config.toml
n_layer = 16
d_model = 160
n_kv_head = 10
norm_place = "pre"
rope_fraction = 0.25
qk_norm = true
parallel_block = true
init = "trunc"
init_std_o = 0.00446
beta1 = 0.9
lr_head = 0.0142
grad_clip = 0.5
final_lr_fraction = 0.1
seq_len = 1024
Each number is 200 + 20 x the weight over its row's rms, rounded and kept within 0 to 999. Layers, rows and columns count from 0. The size before them is the row's rms in percent of the matrix's.

# layer 11 MLP down, 160x640, rms 0.13, rows 0-108, columns 576-639
130,129,180,181,208,214,178,246,235,213,186,221,199,211,229,195,210,185,220,200,208,194,201,209,167,221,199,189,210,202,194,222,190,206,160,204,148,202,162,220,188,203,172,185,191,193,164,217,183,187,209,179,190,175,204,200,216,225,185,197,210,170,213,174,187
096,155,154,152,227,209,153,201,221,216,187,228,188,192,221,241,181,176,237,214,215,205,197,196,207,202,186,161,234,202,209,203,181,200,155,211,186,188,196,214,190,194,209,217,198,251,210,204,230,186,204,181,207,196,176,232,206,198,228,183,219,212,187,210,159
094,219,174,178,162,200,223,197,189,180,231,192,223,226,220,219,201,198,195,166,196,162,191,191,205,190,228,207,207,201,206,218,207,199,197,176,206,196,191,196,207,213,193,197,164,198,175,229,194,182,221,174,210,224,233,224,168,130,202,234,192,210,190,202,174
101,196,190,222,206,174,207,190,240,195,185,240,214,209,211,190,219,206,184,185,193,210,207,199,195,170,174,172,193,170,197,234,201,183,169,148,217,194,219,211,216,187,211,199,243,229,136,187,153,220,200,227,214,185,175,206,183,224,213,201,185,217,193,186,183
099,232,208,195,225,203,226,225,199,210,175,229,249,194,227,176,170,174,274,221,206,219,200,213,219,164,218,232,217,146,225,192,195,187,196,178,175,199,228,193,191,183,202,192,200,207,212,188,219,173,237,204,183,186,218,209,230,198,196,218,168,194,169,185,185
098,179,228,189,213,199,182,211,196,202,212,221,216,184,184,211,172,205,198,193,222,188,205,209,207,214,230,217,221,167,229,190,202,215,198,203,207,205,178,198,214,199,209,200,228,200,184,171,210,201,213,184,212,188,197,210,206,199,203,187,168,224,226,207,183
104,232,226,192,194,181,208,182,219,188,208,230,196,212,221,197,220,205,156,180,192,189,179,205,176,185,159,202,174,253,200,225,195,202,213,188,188,206,182,186,197,186,214,236,194,165,235,211,219,201,186,204,175,204,206,194,177,199,202,212,236,234,213,217,197
101,167,209,214,212,186,194,197,195,245,172,205,242,220,216,194,194,206,223,213,180,215,270,186,196,202,214,169,212,181,222,199,255,207,209,214,200,218,207,193,194,198,197,204,190,242,207,183,199,153,181,203,241,228,178,219,247,195,208,185,214,224,203,228,186
091,226,203,213,163,234,221,215,176,192,224,196,171,202,190,207,243,199,158,172,194,167,229,237,206,213,169,178,194,194,164,207,178,185,211,187,199,179,212,212,176,196,218,239,170,214,219,189,183,214,197,216,198,199,152,208,192,204,179,225,191,191,205,151,191
102,160,223,204,210,229,234,209,200,201,238,195,187,202,206,192,178,233,207,193,207,207,189,200,184,175,192,224,223,193,196,195,197,243,202,205,237,228,198,205,189,185,258,198,201,182,175,192,204,216,178,186,212,218,165,232,226,214,221,174,179,211,214,181,238
102,247,183,187,196,205,205,187,227,213,175,215,194,189,238,202,197,198,181,233,211,207,198,190,184,225,213,211,187,158,182,226,214,203,223,195,191,186,181,208,208,217,178,179,174,178,220,204,242,176,234,198,182,174,224,227,230,203,208,215,223,231,244,214,174
100,190,172,190,174,197,168,181,235,209,210,178,198,211,202,220,169,197,188,187,210,196,225,192,194,201,210,213,187,203,198,236,180,196,188,211,212,183,195,193,209,211,186,209,194,169,198,217,219,194,215,202,185,218,212,214,222,194,219,153,225,179,214,254,215
103,207,244,201,165,196,193,209,224,187,196,205,179,176,228,216,160,192,186,214,180,194,198,203,217,197,187,208,159,205,181,182,179,181,201,198,209,195,198,200,190,193,183,219,208,208,209,208,191,197,208,197,191,176,171,194,209,199,207,194,189,172,234,216,213
097,144,185,181,206,167,156,166,232,231,161,193,191,215,184,226,235,220,219,188,205,230,157,178,187,236,221,181,203,212,201,258,214,185,209,204,215,233,211,188,194,209,190,226,172,173,188,209,197,228,195,203,185,223,212,192,202,242,261,192,194,200,179,214,221
094,211,197,180,180,186,199,186,188,206,199,196,218,205,178,176,220,177,198,169,225,199,215,181,207,218,210,180,190,171,198,192,212,184,206,191,186,214,198,208,187,207,195,186,185,165,212,229,199,230,210,196,174,247,207,229,185,216,221,223,200,222,189,212,221
099,211,229,222,193,194,170,192,190,187,252,177,211,221,177,199,194,153,217,189,209,156,191,166,223,196,207,174,205,207,215,199,220,203,211,209,229,208,193,248,187,234,193,175,153,162,162,184,175,211,196,202,240,177,173,196,176,171,198,203,222,181,198,177,207
098,192,214,182,213,182,226,171,198,191,208,188,198,189,195,189,192,222,157,164,207,219,199,196,195,209,209,214,196,237,161,181,196,187,200,226,198,203,205,206,181,208,203,227,211,197,222,178,191,235,167,174,217,181,183,211,207,219,181,208,204,228,236,185,231
095,191,181,214,223,197,184,241,194,228,170,219,205,190,201,208,212,209,201,240,181,193,195,203,206,190,211,212,242,209,211,193,209,186,196,203,229,206,193,183,170,212,178,209,202,150,233,223,212,198,178,171,231,207,207,168,185,172,221,170,207,203,169,228,201
094,184,175,205,195,183,221,152,195,179,199,228,200,209,183,225,193,191,187,195,201,196,249,196,190,195,183,183,223,156,213,245,195,188,200,159,206,196,253,176,188,219,202,197,193,197,223,211,240,194,170,197,178,215,219,198,216,179,205,207,196,180,190,222,210
099,206,181,191,232,183,220,191,161,210,203,193,195,212,211,187,174,188,210,198,212,165,218,197,202,179,194,197,202,176,216,195,208,201,214,180,220,208,217,191,237,195,194,175,180,232,218,222,228,215,193,208,185,196,183,222,201,202,188,167,208,170,194,180,230
097,242,192,238,195,218,216,230,224,197,193,213,167,187,243,194,201,195,215,175,184,198,249,210,200,201,181,189,193,229,213,198,222,185,218,208,173,175,195,237,191,217,223,161,218,205,205,210,206,164,221,209,167,207,204,175,205,188,155,263,190,209,199,225,175
104,220,171,208,231,230,176,211,212,200,202,227,172,211,184,231,191,216,186,199,201,193,219,187,229,178,204,177,210,205,209,202,142,186,178,158,177,219,200,209,213,203,197,198,167,181,215,205,175,205,182,169,176,186,204,183,211,190,220,226,213,180,216,192,208
098,196,171,196,214,191,202,188,189,209,173,206,207,210,183,195,195,227,195,203,173,174,205,167,150,215,170,179,227,177,209,187,187,158,249,160,214,195,209,215,201,202,212,192,211,228,208,206,178,210,184,176,188,235,254,191,221,184,208,211,183,208,211,192,196
097,200,225,187,184,195,162,210,206,207,195,224,185,223,181,218,228,167,201,196,217,212,203,220,190,209,162,218,227,179,240,218,197,186,211,218,202,179,182,210,215,203,214,192,225,184,210,198,193,228,213,208,187,183,202,215,232,211,234,189,195,208,198,190,211
105,241,244,214,221,211,236,202,191,206,176,196,217,204,172,203,184,208,245,200,218,189,181,184,199,165,157,205,190,215,205,187,214,201,191,168,248,196,173,184,210,200,192,181,217,189,199,192,174,162,195,194,241,179,181,194,198,166,228,221,204,211,217,184,211
091,191,186,204,197,217,223,218,198,214,211,223,151,193,203,229,174,214,194,232,199,223,212,161,213,175,190,222,201,211,212,180,223,187,163,212,192,209,221,179,205,187,203,232,192,164,200,230,211,204,195,173,209,190,240,215,224,230,246,181,222,216,213,211,208
099,209,211,197,186,195,198,151,169,192,183,194,233,176,223,206,198,205,201,195,200,243,191,194,187,221,182,206,173,211,210,167,240,199,211,223,192,196,206,195,206,191,184,186,180,187,197,191,155,184,172,209,229,218,267,196,204,199,235,176,228,179,217,220,162
098,192,198,173,199,197,212,197,223,192,197,175,205,216,209,194,212,220,207,192,181,205,202,195,202,182,203,196,183,186,214,187,206,175,202,174,188,199,180,167,192,188,187,217,205,206,200,205,235,180,208,202,206,217,233,208,218,180,195,189,189,203,197,165,193
098,197,189,183,210,246,180,205,206,196,232,200,192,213,172,174,214,205,188,197,198,213,235,222,208,226,206,165,202,208,200,175,213,208,194,244,178,198,231,201,218,197,172,213,193,204,186,196,193,223,196,203,191,214,214,194,192,270,215,222,212,175,226,192,194
095,228,168,198,165,161,204,195,210,193,159,215,163,209,210,211,190,204,206,191,181,184,224,223,198,204,231,225,203,171,208,217,167,176,172,152,186,194,213,202,189,203,190,249,183,170,196,208,212,190,212,204,235,168,233,181,184,223,192,173,211,183,216,195,191
095,205,228,185,200,187,200,162,199,202,190,205,247,201,184,193,276,213,173,182,220,227,212,191,194,181,199,203,213,164,211,196,159,179,214,215,181,228,151,194,170,214,200,201,186,208,206,184,225,181,241,232,230,194,205,207,191,197,223,192,209,194,185,171,187
100,218,194,222,228,195,202,222,205,182,188,196,195,189,216,206,175,208,251,204,219,231,215,210,197,185,201,176,192,160,204,185,174,232,198,236,223,193,183,157,166,195,184,216,213,230,190,204,244,195,194,203,214,228,200,225,188,208,187,206,210,201,179,189,230
098,202,186,215,204,202,216,232,208,193,197,220,197,196,212,216,177,210,226,200,170,202,221,217,202,152,202,178,184,186,186,186,208,168,222,199,183,215,195,173,232,207,210,201,216,163,236,190,172,160,247,216,216,185,244,183,180,225,170,231,228,191,204,205,201
098,236,202,217,204,213,235,177,182,215,209,190,186,227,226,217,206,195,194,197,194,165,222,243,230,213,186,173,186,168,217,223,199,206,188,182,169,187,210,188,199,219,205,220,169,193,183,193,218,230,236,224,217,185,191,184,211,191,193,189,212,192,183,165,230
112,209,200,203,181,194,189,214,175,186,199,218,224,203,199,192,166,188,226,184,195,206,200,195,210,195,226,209,237,204,200,198,218,199,168,182,202,212,217,228,189,188,207,210,185,189,184,176,229,183,201,155,236,183,223,208,151,230,209,195,201,174,181,172,173
101,213,197,217,199,201,236,189,159,171,195,188,182,196,188,197,164,162,202,197,198,206,170,185,177,225,215,208,217,196,191,218,222,225,173,214,199,175,169,261,209,181,176,207,206,208,203,198,177,215,187,202,188,229,195,228,216,150,212,190,217,196,175,227,219
098,202,200,193,220,219,204,211,204,200,183,236,191,217,221,222,196,228,211,192,185,209,222,213,160,216,216,203,228,208,210,199,207,189,207,214,202,206,228,172,205,185,209,193,190,212,178,202,182,207,218,179,203,189,191,228,208,142,184,181,206,230,147,214,214
102,142,201,182,215,234,212,211,224,176,184,207,193,172,223,214,238,216,200,224,206,200,236,225,196,204,173,180,245,206,180,196,199,206,197,209,226,165,231,203,170,229,251,186,176,191,245,188,200,207,175,232,198,207,163,196,174,179,176,239,193,207,228,185,212
104,199,189,183,213,198,189,233,217,206,198,213,171,194,174,230,226,185,177,217,219,215,212,205,220,194,189,182,151,203,197,219,204,221,222,196,215,216,195,199,208,242,162,158,213,183,181,226,204,201,240,202,195,198,183,206,197,134,212,192,208,175,204,185,185
096,239,218,206,214,184,184,207,217,190,182,218,198,195,200,192,181,192,182,229,186,207,200,225,206,197,235,211,208,247,235,181,200,213,207,185,175,209,211,193,193,162,180,197,187,229,196,203,191,244,211,204,185,204,213,176,187,223,181,210,179,215,214,227,195
099,228,194,180,197,201,219,179,208,175,205,217,221,156,201,191,205,207,175,230,200,185,202,191,196,182,182,199,166,192,186,196,213,202,203,214,199,222,201,193,211,202,195,256,197,226,193,189,179,210,216,184,232,190,201,221,186,133,209,214,170,182,188,227,195
107,198,159,199,218,231,164,193,211,200,192,216,201,197,201,181,218,169,199,254,176,232,199,222,231,216,211,224,190,191,222,191,197,204,193,180,221,187,212,197,200,171,189,183,162,228,229,199,210,194,182,187,212,195,238,173,224,223,204,226,213,219,168,201,165
109,206,213,230,153,168,196,223,211,223,180,200,181,202,174,194,168,201,189,203,196,165,165,221,207,186,209,194,214,225,186,197,215,229,225,237,195,216,182,204,197,203,187,212,216,180,190,196,168,238,172,208,179,207,167,201,207,207,171,204,187,180,242,177,250
101,220,185,192,207,209,252,219,222,198,196,200,195,180,184,212,194,194,165,199,187,210,200,219,214,204,182,212,207,159,196,211,203,201,210,197,184,195,216,231,211,198,200,193,160,198,205,191,209,174,215,228,167,226,186,179,229,219,187,201,205,182,210,213,171
095,167,214,192,166,204,207,233,224,187,215,186,204,196,211,203,233,205,190,163,220,212,241,171,178,227,245,194,209,208,214,182,198,175,163,202,168,204,163,225,186,190,253,189,208,203,211,183,165,224,224,198,200,202,170,240,166,222,165,195,173,215,192,203,219
101,151,227,202,230,193,206,206,186,176,209,193,231,172,225,191,182,198,207,192,178,189,177,185,217,180,189,199,195,224,176,192,183,172,205,187,224,232,206,197,173,192,186,213,213,182,191,208,234,204,174,167,224,212,179,217,233,204,194,203,204,228,163,196,186
103,199,198,202,187,229,218,232,209,155,242,222,217,211,199,166,173,220,197,184,245,214,211,214,220,157,204,222,215,196,210,200,211,193,227,192,158,216,153,220,205,196,211,169,191,205,170,193,206,195,218,193,154,168,158,207,231,214,170,190,181,213,190,205,212
101,200,230,189,190,210,232,190,217,228,209,190,210,157,165,195,191,201,199,199,192,214,195,195,166,188,222,189,226,202,237,195,207,214,182,193,200,199,210,203,192,200,208,215,192,189,181,192,164,186,170,214,199,215,169,206,185,171,201,209,173,189,203,177,238
093,207,189,229,233,207,203,240,231,202,210,170,159,206,182,207,190,178,220,164,192,196,221,232,190,200,213,191,223,198,185,195,219,215,179,199,196,228,211,176,215,185,190,210,208,166,194,192,245,217,216,189,182,201,206,226,191,242,175,226,217,196,190,213,170
100,236,183,211,211,220,234,218,197,200,246,191,196,202,213,206,226,218,210,227,189,179,205,211,227,212,196,193,203,238,172,181,193,182,211,160,211,155,264,232,184,197,187,238,214,190,225,175,204,188,227,199,209,173,195,206,211,203,203,175,205,206,178,191,193
100,198,170,235,208,174,183,202,185,186,192,207,194,202,198,190,211,196,195,198,198,238,183,186,189,177,193,182,202,187,212,197,220,228,202,190,205,185,193,188,178,220,159,205,236,210,234,176,198,166,195,181,211,191,209,202,186,177,193,195,181,224,196,208,204
100,184,180,179,177,209,180,174,164,196,206,193,198,207,212,198,210,194,182,239,196,211,188,162,210,160,204,182,206,203,195,204,180,201,186,191,189,217,205,186,230,218,220,187,209,220,238,207,198,194,191,182,186,221,224,200,211,175,160,192,211,225,208,208,225
095,212,187,153,237,168,172,205,179,194,216,255,210,185,183,213,201,183,209,210,185,214,187,217,210,156,177,201,198,212,210,182,224,199,216,226,198,217,188,221,179,178,197,207,203,178,200,221,177,173,207,210,208,185,198,199,199,166,208,196,197,210,233,199,181
099,141,197,211,202,187,175,172,211,213,183,192,216,191,197,200,216,210,175,185,196,185,198,218,199,175,198,202,195,202,208,200,197,226,173,195,213,203,209,197,175,166,148,216,221,231,186,209,183,235,180,200,199,217,171,186,186,233,231,204,187,236,201,216,223
099,197,203,187,211,198,228,183,175,184,201,194,203,185,226,193,199,208,208,215,195,175,189,201,176,176,207,207,152,197,184,190,211,208,214,201,220,210,203,125,206,201,165,216,211,185,217,169,199,212,160,203,226,208,205,191,201,140,223,189,206,216,232,171,221
100,213,195,181,222,216,183,196,215,205,198,204,195,212,258,200,188,215,179,210,191,203,196,215,194,181,238,222,225,177,209,210,184,204,177,218,180,207,227,254,191,166,194,194,162,201,215,222,182,185,181,181,240,197,219,220,205,191,237,182,225,210,207,222,173
100,174,159,180,208,206,200,216,206,206,187,213,192,238,172,185,207,194,207,206,222,193,211,191,194,184,173,196,244,171,180,222,195,201,192,232,186,207,192,193,212,199,211,141,169,238,171,217,202,179,206,154,211,207,225,206,189,186,214,180,216,164,185,191,164
097,207,241,191,180,184,169,237,223,207,198,225,198,176,157,225,188,192,216,172,193,239,202,206,177,205,208,221,221,197,211,178,220,207,203,230,164,182,212,199,196,216,204,227,174,216,208,211,190,202,192,183,198,197,178,205,206,160,164,220,206,225,196,162,207
100,210,209,215,152,196,188,188,201,173,183,192,208,199,186,190,176,192,195,240,206,257,160,222,164,211,216,196,212,211,190,199,237,179,217,200,176,215,207,212,225,218,233,162,210,176,193,213,208,196,173,201,192,210,200,182,198,209,211,201,207,210,222,262,225
102,178,250,193,183,222,211,210,163,222,227,189,211,200,178,203,193,210,206,196,224,192,207,234,190,189,193,162,212,199,184,204,191,207,180,179,205,218,214,195,206,202,199,167,209,215,167,198,207,221,202,215,185,169,200,218,193,208,198,182,209,199,175,201,218
104,187,224,237,218,216,209,177,178,207,198,176,193,197,189,208,197,201,203,209,187,206,233,181,192,189,212,191,217,195,195,241,239,200,193,238,228,196,187,212,207,202,199,225,207,230,190,189,219,200,169,189,192,188,169,204,169,180,188,191,190,205,183,218,204
098,229,206,197,202,197,227,192,229,183,212,218,191,215,173,192,187,213,189,215,179,178,223,184,215,195,240,194,182,212,192,193,194,187,207,191,226,202,192,234,195,213,221,225,211,204,233,219,213,190,202,199,219,204,209,200,194,203,194,220,228,172,228,213,212
097,190,153,231,201,238,227,182,207,218,195,189,199,199,174,179,200,195,199,177,200,188,191,184,265,219,177,235,143,214,216,255,203,234,190,192,220,190,239,199,186,229,199,179,233,212,211,204,198,209,202,229,196,191,218,204,192,190,183,198,182,211,223,204,211
099,183,211,168,177,216,197,147,218,212,196,210,194,190,188,180,216,215,193,216,226,186,203,201,222,232,182,232,237,203,174,175,181,196,199,204,214,174,175,215,186,206,209,176,187,218,181,211,233,175,190,173,215,234,156,187,192,193,179,220,193,222,149,225,188
098,210,215,213,176,185,221,225,219,210,167,191,213,215,213,194,194,174,215,215,229,186,192,201,226,198,167,197,194,217,221,186,200,187,206,206,176,194,209,200,195,213,176,203,201,217,209,201,177,188,192,219,210,223,175,222,201,205,188,180,209,239,209,225,216
139,241,218,208,213,199,172,189,182,239,227,221,220,197,172,212,221,192,204,220,178,189,182,198,188,189,186,207,211,212,210,210,193,166,194,189,225,196,234,225,207,186,217,180,198,237,209,200,218,198,206,179,230,191,220,162,176,201,182,209,196,234,193,173,205
097,177,170,176,202,235,213,187,159,189,209,201,182,209,216,166,199,215,234,223,195,142,178,183,181,221,207,213,185,190,201,202,169,213,213,170,224,201,214,165,192,224,193,179,185,181,221,184,201,184,195,182,222,190,186,207,201,189,206,215,205,235,221,182,174
095,197,222,169,168,236,167,184,247,216,234,222,186,190,211,191,211,198,197,213,215,188,198,208,190,205,206,186,202,202,205,180,191,181,191,203,199,178,169,185,178,199,212,227,180,160,215,176,178,173,197,177,187,243,202,239,206,177,199,178,191,188,188,204,184
100,217,208,211,164,189,217,209,204,194,191,208,209,176,193,215,206,202,153,163,186,183,189,209,197,204,189,184,198,172,157,171,214,209,205,209,191,185,181,224,218,195,186,175,168,209,210,212,216,216,240,186,191,165,195,230,176,218,208,199,213,165,187,196,206
100,201,191,176,199,174,188,188,202,221,189,167,191,206,184,226,230,184,199,193,205,211,245,213,204,240,215,197,187,206,212,197,219,199,232,206,239,186,203,186,209,208,213,196,208,237,205,215,197,224,218,203,174,170,255,189,174,226,211,199,184,174,144,193,165
107,180,221,223,185,229,156,186,227,185,221,179,189,208,182,203,190,198,180,214,207,244,166,204,208,211,201,168,188,205,236,232,237,232,197,167,197,180,204,230,199,189,224,202,203,175,171,231,205,209,191,213,210,211,222,179,197,197,204,166,215,179,192,203,191
103,222,187,171,200,210,195,224,213,198,167,189,200,197,198,209,225,235,188,193,208,216,203,224,268,208,185,199,185,205,189,171,224,173,224,209,196,217,162,179,203,222,203,198,214,211,221,199,201,189,224,180,207,189,174,191,194,185,196,191,202,184,215,197,174
108,157,173,207,191,164,197,207,226,169,165,173,220,165,192,197,251,190,179,178,204,211,195,231,211,201,209,201,177,207,205,222,224,208,207,235,198,197,193,158,178,210,178,197,175,193,184,203,233,186,175,203,170,188,205,205,201,226,198,224,179,193,197,184,224
096,190,193,238,196,182,190,187,221,214,199,193,186,209,188,195,235,193,197,199,195,205,166,207,196,187,193,190,231,154,164,221,184,187,225,185,186,225,202,173,198,224,248,163,195,191,170,209,200,199,165,197,204,215,203,196,207,185,177,193,172,199,224,235,215
108,187,218,225,162,197,219,203,200,217,196,219,186,210,222,200,196,192,175,204,180,139,207,210,174,222,195,233,190,230,182,228,188,199,215,189,202,208,203,206,216,189,199,203,179,194,198,209,218,226,223,216,218,200,185,185,210,195,196,178,200,195,170,189,251
100,181,197,219,204,205,216,193,203,172,231,209,184,217,209,192,192,193,208,220,190,262,213,192,192,208,223,165,200,245,205,188,199,253,210,212,169,185,237,192,178,220,182,204,177,196,187,208,194,232,190,250,167,203,170,232,226,194,184,155,206,208,149,218,256
096,207,187,197,202,217,201,224,182,167,181,194,190,193,223,171,194,191,206,215,235,200,188,178,233,194,177,216,187,187,203,161,151,186,187,175,181,230,211,211,202,188,168,216,197,201,215,217,210,228,216,215,200,171,190,218,198,177,191,227,173,206,197,204,210
102,190,206,219,207,223,200,198,200,183,209,187,193,229,213,198,173,187,206,186,186,231,185,226,237,213,205,205,204,229,189,179,206,169,193,212,200,225,173,207,205,170,201,206,218,210,185,230,209,193,201,202,172,208,212,203,182,198,195,192,184,203,207,217,165
103,202,172,177,211,211,191,210,218,190,212,172,197,211,193,206,192,197,209,186,213,188,228,206,235,184,229,195,200,215,184,206,182,178,190,215,152,191,184,216,234,203,205,225,215,191,190,214,160,218,243,205,178,210,212,190,172,224,246,182,188,195,221,152,188
099,192,220,204,190,186,220,224,175,229,178,205,199,211,192,189,191,209,208,199,182,153,220,241,194,200,172,208,188,201,183,203,178,231,197,177,174,221,204,197,195,191,216,204,215,173,197,209,210,206,188,202,214,156,163,179,201,174,213,174,199,223,196,179,196
100,173,188,215,184,218,212,201,208,190,216,147,178,196,182,168,213,204,144,195,211,170,210,206,216,195,199,214,152,199,202,217,200,189,215,208,212,199,203,204,200,210,192,186,132,204,168,186,181,174,226,195,198,179,189,167,204,205,204,201,153,198,178,202,236
095,224,172,183,236,211,190,183,197,201,207,201,195,219,237,187,214,202,192,201,191,186,232,185,188,209,172,176,216,172,166,182,200,172,225,217,183,195,207,205,209,248,196,204,182,194,201,166,217,194,222,176,215,191,198,196,186,203,202,214,196,192,202,181,198
097,166,190,181,178,181,212,204,176,212,206,205,239,184,187,173,208,219,205,212,201,201,243,168,199,195,212,224,152,197,176,183,208,207,208,240,208,193,190,243,217,224,206,183,227,187,174,192,202,194,193,190,226,235,156,198,169,219,193,187,207,199,189,219,203
101,193,187,219,202,203,204,201,187,224,188,197,188,217,217,219,222,206,211,201,179,220,195,206,233,207,208,210,246,217,193,215,210,210,218,193,157,168,220,227,222,210,227,188,207,201,194,192,183,200,179,187,207,213,178,203,194,187,234,176,208,210,201,186,189
098,223,226,193,230,229,193,203,182,227,209,181,189,188,172,195,207,180,178,220,205,227,191,194,208,200,209,184,180,182,213,231,210,192,239,147,196,209,211,208,188,192,193,241,218,210,237,199,214,157,207,205,213,166,192,201,186,183,194,183,208,195,237,187,224
101,209,190,247,173,213,232,180,202,191,207,158,175,191,189,176,226,208,206,171,234,222,201,188,189,176,213,208,181,193,185,192,208,214,217,198,194,176,206,216,195,207,204,211,195,250,198,195,190,175,169,208,169,205,225,181,212,202,213,205,226,214,176,218,181
095,226,177,197,248,229,236,198,177,193,191,162,180,229,233,177,205,213,218,198,224,212,209,219,214,181,218,185,184,176,209,173,198,220,204,251,201,189,208,198,195,173,197,217,173,213,188,187,199,181,230,213,209,205,231,203,205,209,228,180,191,207,199,230,175
097,211,189,182,231,222,265,228,195,209,178,167,191,197,189,199,174,211,224,228,188,204,198,191,218,208,196,212,199,198,206,206,195,219,212,190,202,224,206,179,184,194,187,246,183,253,209,215,232,201,215,228,191,176,218,212,229,238,220,221,213,203,210,212,179
100,181,183,215,216,199,205,236,198,183,197,185,168,206,226,207,178,170,196,203,185,207,215,209,176,231,191,155,183,218,171,214,208,180,210,190,192,208,182,186,189,194,201,227,221,195,199,219,218,231,191,196,184,223,185,199,192,158,190,209,165,196,234,210,223
095,227,223,158,210,202,203,194,203,182,223,224,206,181,197,200,191,213,207,193,197,225,210,160,190,217,161,204,192,187,195,203,203,187,194,225,225,200,230,178,198,193,203,196,189,194,213,175,171,244,193,194,211,172,190,189,185,190,204,177,204,201,206,193,230
097,205,236,210,195,169,196,230,230,205,200,220,203,213,209,233,185,200,169,225,180,195,199,173,234,193,204,202,205,177,190,210,225,191,203,198,192,193,178,183,192,199,197,197,198,179,180,216,203,189,200,202,212,183,209,187,199,217,186,220,189,162,209,179,194
103,175,189,183,197,169,193,197,205,199,209,191,197,185,197,196,207,197,189,180,205,209,176,175,187,197,219,196,246,239,172,185,204,199,159,187,199,169,191,206,200,205,231,196,210,176,183,186,214,224,175,187,204,186,181,165,191,185,200,170,192,158,213,174,222
095,247,211,206,162,206,232,238,194,199,250,226,201,187,225,195,196,222,190,157,207,182,209,195,213,194,205,186,159,205,203,201,202,211,236,255,199,166,236,192,215,152,171,201,224,180,215,165,210,186,208,198,178,183,206,206,172,211,238,215,190,203,192,191,204
105,197,180,187,231,216,200,187,172,166,146,151,209,233,206,195,227,183,215,211,189,172,201,154,191,208,212,207,236,141,186,188,238,237,212,178,193,174,196,201,230,190,211,203,151,193,213,191,224,216,192,198,205,214,151,206,219,204,220,200,178,210,254,206,210
101,185,177,178,172,203,211,198,186,201,238,202,204,190,200,216,229,204,202,205,214,182,163,183,198,212,179,226,212,232,209,184,173,168,207,188,178,175,164,177,243,213,174,190,203,193,219,208,188,193,210,199,210,186,169,181,203,209,158,215,177,177,211,197,181
101,189,164,201,181,188,176,200,182,179,224,189,214,206,205,180,183,236,189,218,212,226,156,208,206,194,233,192,173,197,200,198,219,210,175,190,208,184,200,207,190,199,214,190,202,203,203,213,198,192,190,194,174,219,231,166,240,215,202,204,170,219,176,231,235
098,206,211,215,205,212,223,163,224,199,205,207,220,197,212,194,186,206,201,176,193,193,219,211,184,201,196,181,178,194,226,217,181,212,168,215,216,221,194,203,211,235,234,220,220,191,196,199,206,215,188,230,205,198,234,184,194,208,201,240,206,238,208,214,230
095,168,213,167,211,217,184,203,191,216,187,189,186,196,197,212,218,196,210,199,177,186,192,229,199,213,217,226,238,192,224,235,233,212,174,163,199,197,161,216,186,195,203,203,209,192,207,201,198,216,185,192,172,185,229,192,240,211,207,215,201,197,238,172,210
099,221,212,222,202,224,211,217,174,214,220,216,191,212,214,184,242,180,211,188,201,201,179,185,202,184,194,205,180,202,208,203,155,230,210,219,183,185,217,215,213,175,175,181,227,188,170,212,215,182,242,231,177,157,220,195,211,185,229,182,227,181,185,204,147
095,221,213,199,198,205,205,220,218,197,212,189,186,220,174,200,237,162,182,184,200,193,178,217,202,180,216,171,183,224,189,211,219,207,193,182,227,195,223,224,201,202,221,222,254,225,175,200,172,203,189,198,184,193,187,190,246,233,198,181,190,201,227,205,191
098,192,177,249,191,208,219,239,156,228,197,187,212,194,221,210,193,215,219,191,181,187,205,193,221,209,176,196,163,161,190,206,178,149,215,225,169,196,204,177,190,207,151,190,176,207,201,216,199,172,224,202,170,196,224,189,180,176,189,208,180,202,206,189,165
104,197,219,219,228,222,198,190,228,179,206,195,184,204,220,204,195,218,187,218,199,216,182,222,160,206,215,175,200,207,205,216,205,191,170,208,211,227,196,249,207,174,206,214,199,209,208,187,183,217,181,203,189,207,182,197,209,243,219,245,189,204,209,199,205
120,207,206,198,204,196,201,193,180,183,251,181,207,186,169,208,239,188,174,210,178,242,193,199,214,196,194,185,194,186,174,210,187,184,203,176,247,191,224,175,210,191,195,209,219,213,234,196,225,200,208,202,174,195,172,155,187,198,192,205,207,203,169,219,188
096,206,185,215,189,234,258,219,184,204,190,179,231,195,182,182,195,174,218,199,186,199,203,216,235,202,181,195,208,186,220,187,189,168,218,187,195,216,207,151,202,207,157,162,263,256,204,203,216,190,204,207,199,188,193,220,186,216,161,227,201,214,162,180,211
108,204,221,214,153,180,166,209,192,203,200,184,218,190,179,199,213,215,175,205,198,194,182,182,165,216,225,199,168,222,172,197,187,181,216,182,228,206,213,193,214,217,235,187,195,174,217,230,177,180,195,211,182,216,176,223,190,206,189,199,187,203,176,189,205
104,204,212,181,199,202,186,194,170,197,198,203,211,220,196,196,201,218,236,210,195,194,185,217,181,190,201,186,223,192,201,209,234,206,205,203,187,197,192,196,191,211,212,208,248,205,193,235,197,175,217,172,210,212,245,196,216,245,183,204,226,192,197,221,172
099,211,165,185,199,215,187,211,211,178,162,273,207,186,193,209,157,177,196,199,201,163,197,199,214,194,185,216,221,181,236,209,196,210,198,204,185,195,197,206,216,180,211,220,207,224,205,207,217,194,217,206,198,183,237,227,206,190,224,201,197,185,231,215,191
100,234,182,164,211,193,199,148,212,202,199,181,176,212,205,205,226,170,152,198,179,207,178,207,191,225,209,197,185,200,207,163,214,208,210,174,188,202,183,181,193,240,207,204,197,206,206,203,238,216,178,197,200,201,201,210,189,211,202,233,199,192,180,221,193
101,197,191,203,185,185,237,177,154,178,182,199,222,202,189,206,245,192,202,181,182,185,192,201,204,184,222,212,207,201,165,198,180,212,187,245,204,189,204,244,190,194,220,186,223,203,193,165,215,198,201,193,192,195,203,215,204,180,180,178,213,178,189,237,207